Weights of a small transformer language model: 9 layers, 4944 steps.
Each number is 128 + 24 x the weight over its row's rms, rounded and kept within 0 to 255. Layers, rows and columns count from 0. The size above them is the row's rms in percent of the matrix's.

# layer 4 MLP gate, 896x384, rms 0.153, rows 281-289, columns 128-255
size [ 95 100  97  92  94  97 109 104 107]
[[153 120 146 117 113 145 143 157 137 127 126 179  93 161 105 116  96 112 128 111 119 105 110 166 151 145 186  86 128  92 190 163 112 110 117 126 156 148 180 109 146 131 123 141 146 147 156 115 156 197 120 122 120 146 115 146 139 124 130 143 172 151 161 138 151  91 168 157 134 117 150 141 122 127 116  97 155 130 139  99  98 135  99 130 153 174 106 104 174  77 139 115 131 204 130  97 126 129  92 152 129 154 117 142 137 151 120 145  95 102 123 140 138 147 112 111 143 161 125 155 120 104 170 103 128 137 108 132]
 [146 124 129 113 173 128 145  64 124 125 147 121 123 130  73  93 112 117 159  96 128 119 148 140 144 128 133 117 121 139 181 110 131 111 108 128 148 128 125 138  86 120 192 125 141 119 135 129 124 135 120 165 108 150 177 144 156  99 177 140 129 151 138 145 138 139 153 173 137 101 136 128 154 136 135 142 139 150 115 111 156  93  52 136  88 126 132 131 158 136 148 121 118 146 125  83  96 129 163 102 152 116 128 121 116 135 129 174 133 124 102 113 139 141 120 136 165 150 139 102  95 141 126 101 131 126 141 146]
 [147  85  77 146 139 161 128 141 107 113 114 172 169 113 151  91 105 140 129 172 125 108 171 139 130 121 127 169  98 124 145 167  93 138 106 111 130 142  98 130 141 121 124 119 101 127  81 122 171 134 168 117 106 132 123 127 138 118 111 150 138 162 121 138 158 106 151 102 125 125 160  93 162 108 124 130 111 114 126 116 113 120 158 126 113  99 134  84 159 160 136  81 113 106 125 135 102 122 110 132 127 116 162  97  91 154 155 114 135 106 120 138  93 118 119 104 137 186 163 123 112  94 116 103 144 103 140 170]
 [111 123 124 130 108 130 156  80 114 121 178 119 120 122 127 152 134 111 138 131 146 154 180 147 122 182 111 146 153 123 140 127  96 108 151 135 130 141 134 118 122 114 190 164  99 144 145 124 114 129 153 138 101 159 128 134 173 102 118 128 197 144 152 164 113 171 170  82 121 104 137  66 112 113  81 109 134  76  90 147 155 110 121 111 127 129 133 109 100 111 101 130  98 108 141 116 114  65 142 157 138 117 136 127  86 144 105 106 147 139 127 126 102 137 136 101 111 143 134 104  87 102 108 128 145 166  89 104]
 [150 108 142 102 109  97 128 138 182 143 116 145 127 120 113 150  93 150 115  64  81 127  74  99 147 109 144 127  72 153 137 134 138  75 165 124 132 171 115 129 147 135  96 169 107 130 160 133 144 126 163 109 150 114 164 132 146 148 110 126 140 137 112 164 141 187 114 119 135 105 136 154 134 125 128 110 105 135 114 170 135 120 156 109 126 112 168  64 156 111 107 149 122 131  93 118  98 134  99 124 133 154 153  90 109 100 142 142  98 150 127 134 174 109  94 156 106 111 170  83 120 135 143 133 105 116 118 161]
 [135 134  93 107 122 105 134 148 139 109 121 116 172 121 128 128 146 151 116 141 139 128 164 131 116 138 166 139 127 122  85 111 141 142 126 148 133 100 107 122 124 103 143 102 191 141 131  97 158 115 125  90 124  99 138 160 133 127 129 146 110 132 116  92  79 148  70 121  86 130  90 149 143 178  85 102  91  95  91 139 171 135 124 169 151 125  90 134 165 135  98 141 169 127 126  89 160 136 141 158  95 116 136 123 116  89 136 141 155  97  98  81 114 137  81 160 141 117 135 128  96 110 105 110 142 136 123 117]
 [103 139  94 138 154 174 144 135 125 162 125  71  96 131 156 142  92 100 107  97 114 128 145  58 131 110 120 155 114 124 156 115 157 129 118 134 137 123  99 165  94 141 152 154 117 151 122 137 132 141 112 149 107  98 129 107 119 116 112 129 146 110 157 117 123 124 131 133  93 153  91 137 106 147 124 137 154 126 149 129  57 124  95  94  99  93 106 128 152 120 128 151 120  94  99  97 133 128 128 140 109 120  88  87 112 139 111 165 173 122 201 104 141 136 149  83 132  89  94 125 146  88 144 136 130 148 171 114]
 [139 132  96 142 119 160 144 150 121 107 138 121 100 177 135 170 149 104 127 152 121 106 158 146 101  84 144 112 150 123 162 129 128 136 138 105 118 159 142 173 121 166 104 172 114 150  88 177 122 116 117 165 145 144 142 145  78 168 153 108 107 126 110 100 141 159 120 160 158  97 135  89 152 155 160 155 109 111 123 124 163 141 169 118 125 114  99 106 135 134 115 113 126  83 123 103 145 127 149 117 104 126 105 111 117  87 145 103 149 128 112 128 107 119 117 120 131 136  83 119 118 132 106 132 165 143 120 147]
 [125  60 145 154  96 118 116 165 102 170 122  85 157 109  94 124 101 108 136 175 128 116 119  94 129 143 121 139 200 141  80 171 125 117 119 130  89 129 163 167 126 111 108 128  86 161 151 109 126 176 111 105 136 159 111 167 123 127 143 121 114 137 126 154 140 137 138 101 137  96 125 112 101 130 115 119 133 101 128 175  98 110 132 159 130 141 159 151 103  78 124 144 111 118 138 133 116 131 118 130  87 152 108 104 121 133 141 159 114 143 119  78 133  83 113 135 132 132 169 149 166 133 114 148 111 130  87 108]]
# layer 4 MLP up, 896x384, rms 0.161, rows 281-288, columns 128-255
size [ 91 101  94  92  95  97 106  99]
[[105 148 143 152 155 139  80 147  97 119 141  95 174 122 192  97 131 116 115 144 136 161 179 126 149 126  96 133 161  99 116 118 106 116 136 130 104 118 107 135 172 116 131 136 117 138 142 167  60 131  92 145 142 193  87 153 112 104 163 104 138 124 113 129 123 127 133 144 154 154 124 140 134 107  70 143 119  95 165 105  90 169 113 106 122 109 112 118  88 145 127  93  93 147 105 102 151 125  68  77 130 133 116 139 184 144 121 127  97  80  94 122 127 136 161 111 147 123 152 147 106 146 101 130 149 135 169  85]
 [131 133 130 152 130 193 121 137 135 105 171 120 113 129 135 125 173 123 105 118 129 158  84 144 150  88 125 158 112 136 141 124 108 132 114 134 133 127 108 155 107 151 143 118 102 137 155 136 134  97 161 137  65 146 157 150  97 111 155 111 160 141 141 154 130 113 121 137 117  99 125 105 119 139 108  84 129 142 149 131  94 105 157 122 114 135 141 150  74 137 152 141 153  82 102 126 112 132 105 115 138 113 147 112 151 156 126 162 145 130 142 115 131 121 146 123  81 157 152  86  95  83 102  82 163 119 126 111]
 [115  98 128 110 129 131 152 148 165 145 107  93  91  93 132 119 131  87  81 125  99 155 110 145 152 142 164 147 121 182 122 107  69 116 112 149 153 130 142 134 130 134 136 135  92 118 106 148 101 117 151 146 134 146 152 117 114 118 139 124 177 111 120 174 141 120 133 136 129 110 140 113 145 115  91 105 112 139 149 114 102  74 117 147 182 107 176 129 140 113 145 105 104  98 156  98 118 143 114 138 139 127  96 119 136 105 168 139 140 117 114 147 132  96  99 144 104 111 158 142 132 128 114 117 129 123 123 154]
 [171 126 109 124 101 100  84 176 168 127  90 147 155 131 160 108 129  96 138  68 144 109 142  62 138 100 142 118 116 127 160 139 106  84 152 107 144 127 138 137 174 103  89 126 108 125  87 145 163 149 118 111 180 113 130 104 129 160 118  87  86 154 117 132 129  97 144 137 130 144 110 115  86 112 144 139 141 161 164 136 130 148 141 108 153 153 124 141 162 106 107 104 114 123 144 140  95 146 154 106 149 154 112 101 133 152 116 135 118 123 123 130 166 153 136  94 142 168 148 133 167 135 130 135 149 134 134 162]
 [126 103 102 126  94 128 117 112 131 159 136 136 105 127 108 152 128 141 150 133 125 166 131 122  96 163 144 108 180 105 101 186 153 149 148 116 130 119 108 133 126 129 139 173 129 133 121 150 141 125  99 178 172 153 166 117 152 159 111 139 119 136 147 143 135 110 140 124 133  99 140  89 145 136 135 141 147 100 124 118 127 132 110 141 105 133 125 120 122 134 145  97  97 115 117 115 138 124 134 115 146 119  96 135 144 150  99 111 115 121  88 137 119 180 142 122 150 124 157 143 117 152 151 121  95 128 135 138]
 [142 117 184 160 105 141 138 136 102 125 136 132 131 123 130 151 121 104 146 149 108  88 171  94 124 143  92 130 155  95 107 183 119  96 150 125 140 137 125 141 139 172 152 164 120 142 120 140 140 118 145 161 116 110 130 104 104 143 102 116 109 114 101 115 164 155 127 131 129  69 114 105 124 104 149 154 125 116 154 109 138 178 128 142 141 154 128 117 124 128 156 103 108 107 186 110 129 141 140 178 180 167 118 131 100 161  87 142  94 132 173 148 102 135 127 131 145 119 112 141 120 158 111 141 107 142 116 136]
 [111 164 136  66 127  94  81 104 113 126 129 131 106 132 132 141  82 129 107 123 145 171 106 144 122 120 148 132 158 106 170 129 154 116 134 101 155 135 125 128 136 192 129 165 121 147 115  75 168  99 142 148 116  84 149 162 133 128 124 160 139 135 133 129 114  97 149 135 117 135 141 165 115  90 159 150  96 131 176 119 114  91 108 122 136 104 158 125 122  98 132 161 135 117 132 159 176 105 103 151 115 127  99 147  88 148 116 125 162 142 161 107 134  88 147 115 129 136 123  99 122 103 145 139 126  75 106 140]
 [153  67 124 142  68 153  83 103 196 138  88 141  78 128 120 154 122 111 151  87 124 114 118  92 111 163 139 141  95  77  54 143 113 149 120 148 110  90 114 102 145 106 108 129 147 141 134 119  93 122 166  99  82 112 135 104 147 116 141  98 127 114 138 126 100 105 128 113 111 148 116 149 137 143 144 120 153 109  96 133 111 151 139 126 145 155 140 131 117 103 125 146 147 162 132 138 145 109 122 118 110  96 148 161 115 153  73 157 154 136 112 119 119 130 140 182 124  66 140 127 127  90 139 130 122 119 160 129]]
# layer 4 MLP down (transposed), 896x384, rms 0.153, rows 281-288, columns 128-255
size [ 94 102  95  91  95  95 105  99]
[[125 143 171 149 147 123 178 141 110 140  97 139 124 167  99 163 113 128  89 107 120 115 138 146 138 100 145  95  89 117 151 149 132 138  87 110 107 166 168  93 149 171 170 146 130 172 133 123 144 101 131  77 142 114 117 162 120 112 133 107 169 131 172 126 174  81 128 114 173 116 146 150 141 147  95 131  98 133 105 147  94 102  75 122 158 166 136  68 181  98 115 120 110 134  69 103 113  84  95 100 136 161 143  95 130 143 106 130 119 154 139 123 142 148 142 114 128 160 135 137 127 124 113 141 151 137 130 163]
 [ 74 180  89 126  85 129 155 137 120 154  88 105 130  87 150 151 134 103 164 143 143 110 159 160 133 142 149 104 113 121 112 104 142 145 125 121 152  91 124 109 116 161 119 164 110 113 114 138 136 189  93 169 158 119 104 122 157 129 117 129 144 105 110 126 149  99 128 132 143 156 138 176 177 111 129 146 139 118 115 131 174 133 111 154 140 116 103  90 161 110 114 142  85 149 145  99 145 125 164 118 127 144 138 145 107 110  96  93 114  79 157  80 134 138 169 138 117 162 128 116 152 178 170 128 109 149 114 168]
 [ 87 113  90  88 176 125 138 143 160 135 138 113 111  96  90 171 104 114 108 153 171 123  96 143 146 115 189 166 100 120 121 108  68 121 138 163 120  98 132 169 135 152 134 113 130 124 126 149 146 110 151 137 105 156 155 168 129 106  92 131 174 165 125 121 148 130 130  97 129  98 155 133  99  96 157  97 102 115 123  82 102  96 141 154 157  86 143 133 128 108 162 118 148 110 127 142 158 134 114 149 155 138  92 134 162 154 134 138 113 126 169  94 121  93 103 136 162 107 128 138 136  81 105 150 130 115 131 133]
 [164 142 124 110 154 113  96 123 204 161  99 133 140 114 156 138 125 124 151 100 112 122 117 114 127  93 157 137 137 149 123 109  81  87 119 122 136 136 150 183 120 128 131 112 147  89  60 143 126 102 115 115 169 145 130 149 135 157 111 125  75 180 109 108  95 110 128 139 134 177 114 123 100 133 163 117 131 133 194 143 114 156 133 129 126  91 146 162 132 114  93 105 135 105 150 165 140 136 128 148 145 114 101 110 112 139 111 154 120 138 132 119 151 121 152  89 108 158 132 148 134 156 101 155 127 182 102 146]
 [ 76 140 123  96 152 104 130 122 111  62 109 122 177 134 148 139  75 144 142 110  97 153 133 102 119 127 134 153 128  74 198 132 109 121 113 115 149  92 171 126 127 114 135 114 129  69 118  94 108  76  94 143 146 128 127  84 132 107 185 159  87 151 107 110 136 129 143 191 132 148 123 170 104  91  97 152  83 126 116 123 123 145 134 119 153 146 105 127 144  97 121 128 169 150 157 129 163 133 153 183  97 112 165 148 100 140 141 128 162 111 138 117 150  88 152 117 109 164 135 110 126 128 141  91 158 117 124 130]
 [119 133  61 115 107  85 131 130 135 117 149  92 119 129 130 157 127 178 137 154 122 156 140 143 124 123 125 112 137 129 122 106  99 131 129 129 161 158  94 121 125 122  88  73 204 166 155 121 154 129 140 108 133 127 136 134 155 145 163 109 158 138 161 100 109 127 130 154 155 155 110 120 117 168 147 152 132 156  97 148 101 112  87 100 122 121 133 125 131 135 120  96 134 102 159 151 129 116 107 109  93  99 102 146 121 100 151  94  99  99  67 111 157 123 123 105 109  87 160 125 103 110 107 122 137 109  76 101]
 [128 129 152 150 161 178 131  88  93 115 113 121 139 141 173 129 100 112 148 129 135 172 117 181 116 122 103 129 118 100 139 134  93 185 156 139 146 149 155 133 107 134 131 131  98 119 185  88 208 120 161 154 164 125 150 100 159 118  91 175  88 128 143 124 138 114 154 141 128 110 149 126 130 128 135 150 117 136 140 113 150 151 134 189 112 133 163 131 119 153 114 108 139 123 136 135 140 139 136 147 148 138  53 107 134 122 116 120 131 104 118  82 120 130 131 132  88  81 152 111 107 137 127 108 136 118  90 151]
 [108 118 124  95 111  77 139 116 114 148 167 148 138 104 156 147 131  95 105  92 141 126  94 145 156  99 138 138 127 178  87 161 137 104 122 122 124 137 104 115 129 116 136 117 130 159 137 120 111 140 108 166 110 129 147 136 109 147 107 137 134 151 111 140 140 111 124 135 145 130 165 178 128 150 139 165 119 106 119  94  77 132 122 100 147 123 134  96 138 110 138 128 131 155 124 170 142 144  92 134 154 117 159 109 173 124  98 137  68 118 137 112  96 133 139 122 178 101 171  98 127 136 127  91 129 113 165 122]]